{
  "num_hidden_layers": 15,
  "hidden_size": 224,
  "num_attention_heads": 4,
  "num_key_value_heads": 4,
  "head_dim": 64,
  "intermediate_size": 576,
  "vocab_size": 8192,
  "hidden_act": "geglu",
  "norm": "rmsnorm",
  "norm_place": "peri",
  "norm_eps": 1e-05,
  "positions": "rope",
  "rope_theta": 31500.0,
  "rope_fraction": 1.0,
  "qk_norm": false,
  "attn_scale": 0.125,
  "bias": "all",
  "tie_word_embeddings": true,
  "parallel_block": false,
  "extras": ["capped logits"],
  "init": "uniform",
  "init_std_qkv": 0.0237,
  "init_std_o": 0.0237,
  "init_std_up": 0.0237,
  "init_std_down": 0.0237,
  "optimizer": "muon_variant",
  "learning_rate": 0.00612,
  "lr_mult_o": 2.0,
  "beta1": 0.9,
  "lr_head": 0.00531,
  "max_grad_norm": 1.0,
  "warmup_steps": 200,
  "schedule": "wsd",
  "decay_fraction": 0.665,
  "decay_shape": "linear",
  "final_lr_fraction": 0.0,
  "batch_tokens": 32768,
  "max_seq_len": 1024,
  "doc_mask": false,
  "train_tokens": 487000000,
  "max_steps": 14863,
  "dataset": "wikipedia_en"
}
Each number is 128 + 32 x the weight over its row's rms, rounded and kept within 0 to 255. Layers, rows and columns count from 0. Numbers have three digits each. The size before them is the row's rms in percent of the matrix's.

# up: layer 9 MLP up, 576x224, rms 0.0751, rows 156-195, columns 0-111
# down: layer 9 MLP down (transposed), 576x224, rms 0.0428, rows 156-195, columns 0-111
# gate: layer 9 MLP gate, 576x224, rms 0.07, rows 157-196, columns 0-111
up156 092:108125082107108157165128072102101142088098087162176137064157099182111077124093118147130121159142143148121107151162167186147116132192120103096146109089123059107095125123156095093159172139168110101063161118172121124118109127129122098135085145127111105147133091093103131097073089147101185140102141188147096141172121185134146161149133130101
down156 093:114089134076152129175131146121092164143105092100145159152158177142096108172117150125070130166084105104125114122138132118178140118145197149183147173113150172093200150076127101090144085168161095119150124102120157133178096138128183078018081121143134070077126130151141117134135139186103099089168155164127131127109203056070123131067106114126
gate157 097:158108121075117134157133101161113172118163132160080121141071114194044128174125116113099055142106142111122129082169185138128161136118142121112124119126179041125133199172162161095122118111139043113121101150111170160189152146140172106060103069125099137157076169039128141169172192096096111144119137152132137133109162159124073098165117104123
up157 100:088172143150111108164080183146120163128112110129178159151125099133083136111165125139130148154116201110122095175131102136152176076090134099141174110076160104120186130118069139096131133161210155127118081095084105122110130083173123165086164148153115109153124115176169175098085137142117208141120204182163085146194104132133108151088106190164
down157 104:149105152136138111133120092129136137137119143117109128127144150089131086097119119125157180115145136090122128086135111140103097098098109156171125106128099133174155095153158087116091110164125156105174152139146086122155087153145133121144087115130051161115126053120155180149131067110122163120135122108191165160142140111110152145143108141142
gate158 091:204215081120141097121196124135148170166168149141114166103127228129106162136190149123166114158141137172160106104108089125136157093100116141171162121194026168081176093127127110132123122169130107139143117153148079172150148086190127109126129110148091163129077097120070088135147148164082106175108141136178124149123094149137147137157098131081
up158 097:151136162139092131099118129152139187169120143113149171138132119107138100156138184144102121149055122132134129157140158139109111181142109132101109121103126126157082157137129135156088118168134103109177141123109109111128131155055134142154141096120155115152106150076117171091063137132167173103160108152127110093119150166108169122144185159125
down158 096:098138125181160120086148103158130137058140132121124141126125193149152218111170119095126116073137108099104090103148111092150137107070104105125140140131114148076161067130110077114184108103130092082114136144164134195154127097146148082082128100134067181111109078172084072129144137133080073199112156143144137166130112079166111130101101123127
gate159 098:078104147101094136107132127121149107155085101209178129133199121128149124137141147216132129107153131143102113164159101104125133101159085067069171101152132147047132135086100092112174083128149163130133112099044108115111171163139174097162164153097170120109103153063136135164186193161105067165115088137100102117108167156135098119152118114144
up159 100:064129131100116133125167144116135118051150098123151105091173109150143153151084212096127102095149082137134124106078148158122140207108081144110155144150187132110081092183165092158084129107122116116087117095050166173104144112163134139116090082173103150160090094129117149168134103171103118113043181108099066107121143180073090097164097162101
down159 102:168139142139207112112192165104131124163131095189107123108144131077166118121106140119155167140140105158112084185144126100095060102162138189079123138149130058127179122151102103157116125126084143143088152101164133034100101180166148133120104096106113134122144200088136146158117138108138152114159098118134158098129176140141141131099069157206
gate160 094:137088136130147091091152104084157054153141134087134145151135135115097207093117115137110111213193099099135119129169103167142139141150144120133133096095141124124162114153124144122127077129148167100134185153110114127101140122093157152219105162109064103096138101095149146112143133127108120140025105136133154142142183109167198118146125135105
up160 093:120111106081134112118143144127103093161134125147119162183114098138141195201135109094118149122125128156121127141079160130115159102148152159127180122161163129162144160090124165128107123091151127094150159118140092136152119172077116179167188136178129105142119114106134096153124072150158094085097079156127147150144144134157141148114148131142
down160 097:169159160162136097167111159115092175165124148134073068121118126144136128088144168108092119072127152129142174148115142111097120179189095142136050181125087082112161130092110114113083094141193122095145103140086107142173098116142074116154151136192136149106104158140156095168168054107114157149139118168156105070106090138134126141176156091119
gate161 100:172136049174126123125139152163139122124132094132106178106153141124104112180134150095148194115051116131159118112179131110032128091098198123057075159111163118125146061064152135167122130147107157148225164102126140152199113122138141087119123182107146121162103095142147098137087071110134154107134142161183181134111115173077123106143144102137
up161 095:122193140132106114123042133127137101090161139125093141109112112108097148104137150162161114182118116123208131194145073136167132096174144080117091116172137110176135121099036072153097148126091103161162080123108089120098125209155111131080132115103183127159176103108155137131123102127177092164144160136144181129204101183159134134145099131191
down161 098:089094128147126142152164161156130163109098094175106104107154209045126189130118079146159128121133139175095084164119139124129196129079068132078161135090134137040122199148190191129113136100154210138150099105154158126120140073087126179116106145137093072066131114135159092142155128152108135088122115154160047118085120139099147115134160109083
gate162 097:113127116137128151138047174082105131131159111137092193105197088057096148102128090162140164100120088128116163114114180153155083066157157111139159149150093142071115128095170184107120138120150135097103090098029144114183128109108179145086151138140150157122173175132092176166140164122137153183129139155115126114138135101140127113147105103158
up162 093:173081143076113111131093119160159154133216140126145098063133196101145149127127117100102094085186060141122160118130071148132100114100144161103164142131052124166140093136129144130113108141185088130194129139141119145168131149178098115111115162154025170104137106069096127110149137150101206049135144085097146097148183135124207137132159107086
down162 097:084137113143166147114117147112113079115121127137161168092113144156097142137128113084093055178170166125130116144114145144163124126141081167157123128165122029158149071187172138173085171114079125140088154089107110099156107176168100121195111147172138123138197150143135114151110180123131173067105098116122104114092103124113169082088204089136
gate163 093:149131149106107180147079151058123170120137209151098089143098093144128103142110165098098095101149118055140132103127104172104190120122139081105073153096126116093108150119130167125123122116133052060057088161101175110087134084106147164102104138148178205162127111132197108105148176176160123142122203130165115107095094148137172075149110189091
up163 098:113179152142124102191086136140115138079137088165180111146128103133128169166079090108155123092110087129084133157141120174117100160110140166145132078133113164149119111116183144138177126110135091150083120150128089073168123153114123128141158090136074143125039168150119150130159049108155109127082112130103144149205147172097102139081086165145
down163 102:088131195123104109157146136115113130117087135157131097102138145050111152152145128163057108154087140099191149084107124130115144100132108085111133134179125114124147153105087178126160125160138091101147144060131169127184170093133121124132148152069103092167188170146120165130136128078153074071154145185125135089084121079078089140101159121087
gate164 107:140168100082122158126099099133161144192077135110122166157173129130106222109149078123136133085158040119139191098126185116080177064137136145099153113091101161131131131175111141084115101110079127094141109092178179144150138100136109117103159119107105144115101097135121161162109117188113123126129107138078101124172088143167143175094088100114
up164 110:136127093136130126118104108098161068160105109123116130118179168078208095144100102153105078084136140141070136148163094139129070082099136121169118121194124083130130143113120079060139164132148158140138144087118104086164161148147144155130069111152074160124096061102151139109184143122115131138112125100082115119169117160157188121163087142141
down164 112:135111058134123168153147084137118135142112142082159098114192080157145086150110131127119185115133094081158104127079117131118169165114110150129088077080128136098206143127132143084196066105158126091125126138072124098177173136108069110131082132147114093140078118156157072140104128058153086134152128106124157087046121135135157149157123071140
gate165 103:139139142117143179161096147077195122150121118114091114100076125157132133147084106135104019136155133080099177079158124184102163145160158137070152120129072134177152152161138120159113124112102078145164132130112092124181174098193149105150091120151084104123090163138117135131130113161109161163061114099104129145101092149141100165106117174127
up165 096:076104093094151124101169207132079155146135161086135150140148139120152105105105101120145056162075098136085082075152106147147106103167101148158177157158100046168116129123158187154136104127137129137173059162126140171120137183143132134048172150134155116138081093095121108130098140122117162171128148068115148121101135100147165157097138152164
down165 097:135140121044138162158101156153177102107125115113143154143170178158131094113202155136129099157141105139085056141091064114131144156156153136134090149113160148153109145139119126138112133121076108123197138105152140098119101057164155145141194051094128083124114125146145098112142138141064169107131144128154143122133111176093150148183135125068
gate166 107:148160121127141129197108121092194100120117114082112173095100036116187148130096106118116175125149075159120123145134185165165175092081118116096118145131074137097137141191084146159113128120140128114203105105088104144116189147130141108173159150130164082137139087100150047113192144140198095125151135165137131121132106142159123094120139123129
up166 100:119102099134112107155139108099069146107140172143064100146126116073116076132159084147168138088125218126155148130144131181092164114136151163099138080158214127147115129125114119148062165071135117167118147085155123096135094171129107125106076174118174104107086039105124134128173104096166147141096176117104182137139089119105086117146100130145
down166 102:092097105076126174146123150173140127174190112155156142111139169158143118150059229159149099117146121143162122140118064100122088122102122119087083174104108092109076147148115128083141135235110058162160180114067169117168161064100188118123091111166081115105112152131116099195107132140128139142122141154129153099121143163115122082138108157128
gate167 090:178127144114140135141133097115111137162132108144198110148134106144126175125098059125113091137191147093105177094187152087083135098181116137111141079125180113113107130125109174152169171086158132092100174164164117181136092143139142140100189180109119147131128142125179150161165138167103172119135077127082109150133197125177108086138137105165
up167 107:077157164134083114117137099135130183205143099088113080123083180109141147125128143134141135128090166137116114153104066125088143075136168188135102126153118145105119144165157127147094192124164074100131070126121150095157104167223077114128172166182130141097087097179105123076099094125160101161113111111127119161071131117135111053092071128184
down167 114:128194163169116130166112154070158154136136128122164122140198115130092137146088135137123146136154141156164137149130141151124122068130164063130180090079151127109114177128141131055099159145211099062052073149175142121197162152111142074065146199148129169069119123161083096141172128110115105180134099121121160130091135090068166126155052124146
gate168 094:153134103160140142135142123118134126143107111117118092111124171135175085147087080073180072124124119184151119164156148099139174137062151131197185133090174085165199076106127144131105139120133160174127125103107075138165141086100113079127127118160135125101161108189073130105134119140074178115174158116110083115133209143142180112100150124121
up168 095:101134155126130119080121105123135100143184093155162123114119168178156080075148140087141154169167122113135154156146123127169086149090182131112150122125081081138195092057064115102178169149064175139195154088155148114114138151154116110077135102159076146079115162099085149128188132144149113140105182194132204172142140123101095132110118115096
down168 094:143126063133130122105127116119133191114150114115113123176133073127070145164084157144088151165101120120113129069080177177103128160131105192093085165045171151106057143145158172194114110127112083098168093118069106148133137140063163146159111128103127106181132112115181153136108153123140044151143103102121137138163133100130129136188153148146
gate169 101:077106110111168117121158141106158130147111146131169091153120165149075124085176147086208123121107100080167138144148126137106099108102158156107110117093079119214162127130079137164139129101076124075155137094147113203148162168139164156099169145121088165116140174141112129106058147142137156155151132137108092149148136211110070125150119122140
up169 092:184097125101128176078137122197152125127133123029130205191166128130161142096146205117123156100104128104064092133103149080113111153115126170156142186125116095141084141117151123150136141092141183142117150125105154084152142107094140119104115062114182112127152146179108151150186126076146121145113094140114084167182132128139147125082146143142
down169 097:119118149123114115139160103159139145104196135182157070086107166132117096086100103128174146173154160107190195101142084143094119103124146111093113154109066104153148111122152141148116156106158108107121123089097111197158112138158094164131121126140132149133089099118155160118002109172117137143127173131119173120088123204148073117174142159057
gate170 101:141097119120179144164155131124099139097140121101143100137060194133139147116126169089110151160149184107098094170111194080112161140130134150078159131101119087167102145115117048119094135199130097152127138044128104187115074171112053124098185094102129100146120131118146151144127113112182094142082126134122123143109161083169118141091130124141
up170 096:150135120152070174104146093105174110119095066121188092104107129061092101142115117103146109099148124122109131137132149145153152179121131138186125106117088150139097125136152101140147106152128129132106172181130136124139141123126052190186170158108143093032170100148134115187183147055180151115139095180131169181156134090115084177119110110122
down170 102:104096128103109167089146153133087146132150134154170157153142192115160158132119141162147138131130115138158100084153148115096107157156125112179135129133130106174103136056107135159085157061118167078185098117137139153156144139108161107141147171162141215161126163149123167123122165149083140108151162148138063165177113157178126078112101092114
gate171 110:094125145163166115049104104133102154118117164136097141118188171158106086090091144134090152120164085138159130102134144052105110174073140128159137168134166151097169131183117114140189145096163123048035135112091139112093096149135119147135122132135138112126098132203115168129210131124154121134149135141119162133146043074103150109127149091112
up171 102:108136136116114193141145128123123092102131084162128138127131170114170077120119201193123112135127150132131109134100142156135069152138103111194113117167113141181131134167121165132129110196136202132099173122142104117165206115137126138160064148111177130203163126164176080110126135083151161091159130091161051150169133187135161123073112102145
down171 101:092144087172135143122141122138124141134098118083139192107085113131114188117117063094092151095146086066132140146157160096098181086180130149108095095091095107125088180147131157080060149085169054147156109133151174156080165093112117082143152152152100094128110071111109140112041147167139120138101170125120145154122210115111102138163151150140
gate172 098:132146100112114108148106168087086167131132191111047123124120085108120154134159137102082143125075225101111126121130123151183116077132205182126125067090128127122142142125127180078093103082185072108153184182135113167131118129158139184158164171153118155128114148090107058105113189129130156129111150142176172093103147199150088101136088104102
up172 112:092157144108137108152068184142132131108105124131072139174125150189154061118099146128096092098112133152133129077109115132111175122139073155171196123090113194117155187139168140153134132185157172070051138221080128149158123147104126127131154094079069145114138102113169173137134115111091137161089123118133134162148144089118145185149114130147
down172 112:120159124115119143146139101161135124123167164103076125128165122097111129116075140143086132173129192097091122102072145113179140077142177119102146160122099173075144138138137187155123088113109141167099176077152068122154140148073119102160150166137150062135111161121135099160072119081200190165103115155075147132126221140132089158140076092156
gate173 100:105107123105158075147096191101173157046191148067114142156199078199134109095139169174158107125101075195063156080116076155104116133186117173115078148121158149129135154128123152139189095130187131151156125120095153135138122107112057178120076154199167157100123150153110103123137102121151133098133115140183098111145188124128193063128121176122
up173 091:126069126081164144099141132116111126126123072149118079181145160177150137118161092167152093088136187134143130134118088135113198196178174153089120097141120152158150140127127092213121118115150119156155121165050088150103153122172064191151112135096136143159104148098150057150107109072177186109050112131141104184152075160131075133108116078121
down173 096:218145121189149127195150179110140117162111105132104141120173144091133170171086203168138121158109118145101117110102144132116109130139079126146109151094100107156146153128089152094196084129122109068097109128171186091153102172094146087099156151122122152104147156133135180079116110131069034151165150140117191089091163104182144095129198144145
gate174 104:166145137111167125133126204146087135118115087165085119072135156051133111118112136130149133134156093115194151153148112211125124042090141117144120097067147157105129167082105117155123091114135093094114092109069159166091113151193131177140111084139099171100132122093117088130176122102158098102151113132118069129036121139127154134130137142098
up174 099:132135151164141099087111121103124163195173106101078133148170089108122115089028112201124111106111138150153097175109109177116150127083109122070160164094056147146134103062117116163195149089132101094162193184113132112078129154099172120127140126127115195161126138146134154135172130166156120075107113111087127154149091090167106139142094098088
down174 100:171174086133119113162135196136092135118084125131108165162141140155095112097086166134016096141168114172118158170160123157134133112162112114113103111160092121117107121134113131095132102126068105099138107096115140128143145092115159139137139082141090106130138098142084134174127094124072055176117164137184162128130110189132101124135136152099
gate175 093:163189126151124138157068148129155104175114120159163059114112157115144142156154159194139159136085161196127126140134137069120099128115140101158124139142112149111123179048124062157154173119146100155159135128170193158124107115101108066161123164099179147166166064119139085153183137140137122123114158110101135179067148111125091191110099170136
up175 096:182146085122142124117134108102088113160143122089138129105087114113171176158132133089166164160143145132167125147156118128173133146161172205162114136166114078160174098118175105143136188086126123157155105129120145063127102135161126142114130173127116038098123090157110131136150138063152134149231116154220141089159151197136136094128191078103
down175 102:084156123151117135165139101175177117117074098048099091162152076120084077129091106149129100171148082115076067096119157123033102094167125128082164200081132125098127161158134166161144077150158139089070151101092126156125126099112148096100150130103146065149118128170157108081119118112083195138118146111059120119134124089103126177106138189131
gate176 105:172148183129109168091125167169120109089069141115112105194085138064147105114117149145098138164128148107152132120134171147148137128081131140108171114090110155145167084112124108144094095129086172090146186164154087089083059135092144112075115146131129155154101153172094194147102127155147129157102082104115129138148144101125110141094179102107
up176 103:116113115104144084132146106124134107158148101113150115187079116066123088153116088078076143156154103138164153096175128096150109198084129096131128155144087105156129095057127093171122112162134133085151141118101047136125155143173102112137115192182182099118116208212066131069118137104150139151126100162104160131161139121125179154158126126132
down176 103:137148166116156109160129110121115128133177168148148128113115155119163085128156101139185090148171089142156111125136090172119183113090138117060138142110181137124124148162187140124160113181157142129092165132102142177161133090166145112108161115183150131140091100210107085127149096136171235106077082120125135089163103148098141138198158103175
gate177 092:099095119209171107120134085106116099087150126130125076125116105114096105140208118161117116095044111154145167144145127178128106087122126083143145128103135136155161153083128164162118099136096121165093151162081131176083084172113129130094126126055136153097100151153091142131100117127130159101105197132128093104138172164151101108124113141157
up177 090:190163085171154163138124147130101150144086200057092118087138127161121136110104108132141109138111164105153080169155121118129161166114131150132148099130131130151114108128091138172133098196118136124176172126060125100113096091112148051141161094097091085150128103174099112098173073091130149190135099109159111205144155156126100124087125191132
down177 098:115157148102106115155081149116057167184129137150110149140160149146113136147105112084113110149199137134141087105157111173113193125138158093089108139161179125051093131111128119149130090048092143137147056130183112077131088133129150139100125122114083155151095123140122114084100184140165100103185086153110097121151118109061142125125072092088
gate178 096:104161118148187115158103149148125164127124163136129116130171124102076152129115166145116133081110199159188177071142141084120100094125134181044117127115114162088145158124123166173120142094126065142116124154126169060098178104133131108128116118188119113135111138166160139124141145116082148105134106128136171151153128097101165132124158110117
up178 096:144177156101162136133114093148117140212133083151155134107112119162075110126170113165136133176119134156198151082104168144104185099102146109132160148107140138138131157166081173199089095136140088115178114135199166133105126102158141144127161129176128150099106147150157164145147093156154079154106099149094103156114090135102059156187085152122
down178 104:134122113129150117132122148161095155097082088142088156092149152134106131085141118156094160038092119117088136176116169095210129113172126099170094074063108140097134100097114104078161145166122176171119079126118162182191157136100107126086188122101117085084101136150089143132160128117163139103137125101126117124082084130117130138125175081078
gate179 106:187099169151126081149084185118129142163122149169138148119103087162135098174092145091145169050137103081119088144056094104171138196109119166097116066148141177111160128174127171171077115107098113156070162155068080098134157181127100151132095145107157144120179065088100113112113065137146136098183117124166118112151191143128119111105141141111
up179 113:164171132093126118120151094127147120108131099113170139148101129105090144094200100171163146142147165155112185092106113132158153129144153089112106145156085183160147095062145159115150125020113055133106104128190107163149086093125118110096139143181083054147117111133111078074079163114131084159143117103142194104146131159181127124099182120077
down179 106:117121119078085154144170070120137117100123154074075046171172110126132143106151160159116059107062147171156143160121101172111139060146123144158088107152102127142193133142126087108130131127080184086154113152124153130155162129105157119122195148133080117144115112143144111160161131110188133119108129104105127128130060163132138150187132096189
gate180 103:119114168132110140109113186145092103087116112094149128163119111150112152146115138089077125118171123156125114124128164091185131174110141159116131167104137038149090116139155128153110146131122088083168087092115108077178131141083075171080117157151121093149100125156122100081117105103093183188082129142210120118081206136079158109185087139149
up180 097:155083091135158153128190155127098178146096114119124106115168133157065112219116128135096118119125162154196131178110157132134125070130113095112096115131185124088131143129128126149119122095162166121107163180165109099120162165152173180123074176170119108126167092071120170119144147127059136180124138078154145188091107151150080125106144172111
down180 101:115119137099091066191140116113116105115205177177093103125119125079129131099111116141136094128147150132115137126154089103125087110121129147178168145068090200187190092141124120115157156119100170092127105154114083170151124145121090180127112064106198188116091135165147127135101075134098126061217133118117134098152138150138179107171132157076
gate181 094:135090091124126186158124064196130147138182095163195126183087198160131145135134110148106080119156134092125101145094138112077108129139171157105188132232102144096076158124160105180092142155069120184106176113091172107099096097176121162125175108079105120096138114122154148210095132199118131157111143113084107138129106145117116112159151149134
up181 096:112135177122180118157084093127110117108149163069163125120146160135093168083142072124146111191164152121115093065126099162111147110121098073131217127165159168104093146104170178126137167127092096168187138078134114069195107138125111101087076141071107151103161147095125167110125106138162157153124175104121135045159118104101119116166091177101
down181 091:137122134168116143101127148156121119190153110143067092119154091208199161135136114122077097099164086116091154102077095111076120164158142193147111091119098161150160143179059080100122093120156064104093132142107143139006144063108160098142110133161145130113096114122144120151145147118115146139100102166103056158104078132162117114090162067155
gate182 105:142142122116136108115118123129220082232099145138166184203171051151124130172126147109110136160150152140140100144111112091181153187099111104119143139084189144105167131093107106082173119117200121148120175133151154118147112136182162149163132094143140134114161093145124125174154127104135164133159088137099088194165136160105109151096094181078
up182 098:139078074100087087100109173159105089172121150174140137154138112145095160072152145154155095115097099059149167101084117132194168167127149128066151162163102103167127124099091132133158161083117121136148144093112098177213177101155080060086147143128180125093126152078157118108073142121128090135105139124065152103160116105082124114150062157159
down182 100:138142126107156108113116077045170174141061082123118102141121076122123139115128107047082078104130129119129070091111198125134114099129128145097109120133048143149149104115179125070074113129095207124157125125128131125169118136146122181112124070179102158094109144110052074152149084109135082195146078149141167157096129175099168082149119142147
gate183 108:129124133161094110127064115148149081135128135215134123132175191097138176109157134161127105112134135143113213131138150168122093131139137117107137097113071154119086128150148073080110118183153132122069100099056138197138091143114097169110150217127126167121167105129182156113118108089053067120112091146109148159126097120117181077145100140117
up183 104:091196139101209114192109138185104119110121127133144110121143148087129095085119122129199155171120134130103098131160193138110119099196149117171073142147153128103106171073121159176157117140112116157088115132105086137101173091135111175087162124091094147096150131152114115058120159157122112188102140159111116098121158122140118153135143109168
down183 099:155106151167153135054123177145151185158105138145129173120141143192128149112145073143123159086092123153124124205102138147175095098096109107109187102106116115172129129074090096110198139097116131131105143140139101125176190105148137080125164113111180067199096119147153154168159135137153127146134162079147156099124139156130119149130116092063
gate184 097:175183068176184146147156178118152112130146169161166102191161133152092075112133094097083086124127132139141182165134136139151105163124153136151098133153139111145175127085074147150142065108078113125127114130161093116095116099113108114164093163134122164108059128135098086063142121120147191096140148113087117118183098172105069082092115157159
up184 092:129161143198064162129154085139064133090095134117142113144119097159116064125105140125124145144120173114111163106150100083074144114136148077156138064144102077065187130191156139116085149145096109097111097125093166111098115113158117160173188139127156125069127161133141078147158106124082114140136113128146137111137113115118125138185200147151
down184 092:178167096167148164184121165168085113117031154101144119174122168133134135143117142109149083129105075151150162077204099132112142159134107144098068167099108118143070153143112121154128153126183087134149108125170121089180178171092105086104132133100112130093133188127137107138187149187123192140128103141152130162175170147131108114139070146143
gate185 101:159169098159153101137142150139108081127111097154170165156109139129141130104094121137121141142143143098137130132125100098109085114124141187138164097125181139115175144130112105103161064102084078065186104204131129149142105110066114121110173110078113114168150109116110118181157116082104094143138127130107100061130141140142094078156152110195
up185 101:154111143110101146128128076116133091129055147120142111156156079126130167115111125164069140197092117159134127130132096159161102187098156113085110099128156159084086117176123170173119124080172146075113115137145178147170145155078123102213121140166123147128121145098118088077059127051152089147200197167143196135118162181163149101156174116168
down185 102:108165099120084134147166136149142164097122124159105125133167159060180151107151099077068125161177117150146131082130108151144150073113126155136119131061095100121157114129080079086140106110096161146164118137119134056113153165176115107071090133158118114129115120146137103151135134126120087144119182101093108087128062118153097170082133153129
gate186 106:166114110073109117086106207133098173105140125167213140199161153179108111129174131168184139124121109041128139101111151191139148132152105126120123104128092100157133187096160135161088107150173143117087130152127078134103107132164181118144081127109106105166112127174122155094105119141100161138131176140139125098109172093079170102137090099135
up186 102:174141160111117117109130167119116083149089178094122130169150049131140127126216124165184114163116104123152100132093158091137163142109165131107153138112189167140162120118110126111163158100126117163128212137144162146120153102098154125059123154079139117143140148103064110168192135180139113172144098110169166116122100235149143106100103120098
down186 102:107093118091069115184161142183095159080079133125130174131114140151114193086172116114083167126093109076129103114144117138090128171123147147092181186133135109150097098155136093087173093114187140172143147095125164128116148100095150095106119138180113150116143145149065121179129102122127098161081094055120133128136103117160125159191079164122
gate187 106:097095138134111108116071185147150111153167171084126136135148185173150150123066142148105146114148107139137143102150143156155154135113135106064098149119144133118112131101098132113106153119115100137127089196165107090128160175161138092144103137142112121084110108131056116093182118143165144167121158135118079147158082093130164118131154161126
up187 107:111125131133131105092108089156108156043127114123089103125131163134135143133096152150138164148098107125154213134140073113143145060121116090149061162109102076171163115143116107101126165089173146150143122181145067104119113116155149132105118162147108159095093167173110063128108201106164085120052108135153117159123105110141117141136125121164
down187 105:135144128168122098178142147091109054130116159096132145176107101178103080159155131107120098174119128160107162132155123150061112139125132146163112095187117141152153107134155065161149141140202146138084091107089140137085075094119107142117117047121114104089152113181209112124146165122080102109139094090208186166180133126131168123113130093168
gate188 103:205177190137098164085120112126117073119162090153116082114117076133096089147086135157032187099153165157144122169140197096173122142138134078108090132142123144074118154122149157134177079121108156136140128116124124126165086133130102153172088179163144159137143082112078085094112110154114107125101094136173080127132130099159174133078118110078
up188 095:150172125088155170116146101131108169090151100156109172104137136170138096126199069122128093117103151164179045121104129118175170164147118129042074133120117138156119124063143114200087146148051159152126097099138124130118111136144197107123120160115096118151154101153130114123111104152178090130151106147152106098210156099200116162125186121099
down188 095:180124123093124078188122108127155167127116112125169110135095155139158149116135197171161095143162073103074157115203160115109097128129125116182137135057170104170138092104131124080115098138162157129113102125122109150137131099137129157122113049148115153146125153117117156164189148112204158113147157100087133118094138146097111132134109127178
gate189 103:162180106153103115076112127118146083100098124109111143110157121137138176166129155137117108140118140100145146134157097157205184114164163081174157152145166108127103103175114137142177124172062140129180162152133179109112081181158117119132130204114091135109150122064103178110098098113169160119126151149100127136125177119111142180079073156127
up189 099:168121102103113101116110113121122116139045144137127124158119155205081120142132132141116071160086118176138077123173145193169124133129128123073110187129054110131103148105153100143118132136084133123179085158090113151102128102160098137117136125118134100091174127125123116154180151121115189162127110124149145111167146135156050069135139069113
down189 100:152175105101170124116151126167131106138137120067138158097153162139130078125125093077151058127116135146111141083088126084124120111112101146109159110136128100155089098137173186100174107146139099113202160179161103127106052123135173130151128149111144155139158119079151154138102127146097166106094049139196084120097103108119150100138153104097
gate190 099:104088112125146100112147138120137139170161138177125123147098186164049144134137157138108067131142181114105131140127165152154133082139151153093106152131118170134146120099106148139087155161107095091037145115089151163179072144137117185111115123098117194111208066151098150116143117163191166093146170115120107134084087145159114116150125092142
up190 102:118088159119138091120126141054076110118102130096106142158104127108111088132120148192171125165141129159147151193115201142104098089117085079103134156139171114139141184109152136094113126127142105119057131155185138156098084123131089168088170153098184095147103106178135187112118133030143055072145164073106182156119117125146096179078117187134
down190 103:132115116177131140129099213123090125128182217137077097103188124088121079093129110115123133117120164131162111174125138119138149142160117101148104132140052148191102135141167205154119095148134186080109141088135141177115130081200107161135161137125155164114156130099162171155151140156175174154213127093153152189100135133154098131143109073123
gate191 094:112138111133128132092043079131128151085163080110075091125081089142117119136170133194107161070117161156146171118135112113109123170083182128114062162146129138181101099111112119094143102164099076125187150131085080189115156092186110112153084139208181131099160102170090120150118128089103140088076131112104108069150114113118123092104160193121
up191 094:159098140092094144122126117112176127099133171072182227104087191121159115105080126106130082133105130084112184167119132124159110153155133057079102131164127111132164093088109066126123171176122137145113136097163129098161115201099146151099127190149140141151125114099097177126157141087102158134081109108157124162199177191136087131162111146163
down191 098:123119152124116125177146179119049138097126096115158124146222122156114112148198141151106163126121144125194084109138165142127103097146115133155163137136099146085084184140126162138140049130098145106147155156148177114085190131132154167118195108080100148091131150157197085166119145186135159180113105122085109087139091121170157154167124125127
gate192 103:136154105140133090077107071092109170171126074141085110145166107123159114094147123114154077132181057111123106167139095110127107127203158185089073071097103137154184168059114121161130123115120104148151106136150114169111073102136111138114088092168100082101111147143137161162128137155140127116132087076110161161099152173178116116065161093091
up192 098:149116112136136181109123172209170146089172122161138196095171117085172131128160096129068157152140108131192159054136145173116121141137090138107110098172117128180120131122089198136146147107133137182069169184102126077104140104106180160093073196073106129083070160112087086093158123112145159139136180109144139129173110113113159139123136057136
down192 099:118127144122107159094144123100130087075111165165165132169141087162189060188084092124105142097160130139118097116084146155104130160150150150114133156073133086080126076113143133125160121109101102161138129115090073159141066184147125163152069134189186083156114125164107159126092161091156127105135101163143143135132148191160154138130121165176
gate193 102:137107117111129116250139101140046164119155128134185145162086115155131176111103177170095139123113140110137151134148136115099157137152108121130149151168137141094137163136169102059112128172210142197116181095064159122095128179150196153158136106145144156150125117153132150140173107123117168129168168144166100153119192131131160098131051145136
up193 101:037112065116160189098125135134091108119069116103092118144138161178134136093155153084172117172168150197139127111149120099086135140065112142122128174167177100125102144130140069065182092145102097138124119135141176119048139119099118127088141119166164174103143072114173090112153118140127088138147118221151095131119064074214097148115144119160
down193 105:116145130139146164110136100118161153107123130102069143092135054130152096204150130092133102171077121204145147126110158164147130067109131141112126141130142172155125169106091192108136159121068106050129113127177157115114106100154092049161128166107156160107123106112107122100112142121159140159168103152101100111148091110070132120107108077170
gate194 099:134116162095085120148117171162152125086181072136126101120098113163082193194131165076103168141135114193174107071157137083175129086106147122142171141143129102120157088103125148091167160102118132140129127177110164125128088152068071141156142135123120177083174145128074144129053121129093155138154112096132115149070142103098216160123146141142
up194 102:126092162112185192060198179093119151088165160140120069141113127103096125165080108105167137122101065130147068113143140132091141159073158177181142137161128143170137093060152121119105132116095102179118141062164120107108090127120147100108130085159168169209127108127089140162132100132139145161124105126145171134209143139110128098108130130150
down194 099:112098144107075082141120128187165136131126126183169121102137127098162119162176158101102132079103134143153137097115075082147187126178136108016117125129176172097151156111142142152119118097085154067105090151094086094152145126158057151174077194102136125083117155137094101112096132179105144104168142124071131100123113097134156064143127106108
gate195 098:167111154071153101147114151106187116185084128166137081114136102169136103138162181171148100103128055154097159158127150109152099119123126112127179172103112154104114148140147150133136125143038144176103155117154151085169069171100121204128127144173163126212167120177099111156132126201122138096131110149124174174101147088099158172130144135097
up195 103:108153124092175123123142112124191117116110150160129115153121071147149115103136162169170132078128110175113120122124127116157132191125118151116140168089109186192119133100107116073096103093093147178076116154114122163113086101113165174145158155141194074149113139128117111183122098182161151135130108117149118159112105089094098182118200166154
down195 104:077104090122166077201100160164169140079140118145125124133110122132145102162058108084138196138089145118100147133096150157180142163160146165094115138166187122104141103120145119117155147114149134084142079101170087134077108119103119087111197112077143103149131151089086107176134128134118038134092124102116075104158124120146114108193124181176
gate196 105:195152115079150178127086166080126112123143116072189110065149114057165122149125114121219172099088101112169169206078127142106167136091112135085104093120154115162171074136116128096133134141142109120133164112122103124143177150122127157127112199143104141153103145156074164126142108108119133196091112127140122095107174148133133141113073138153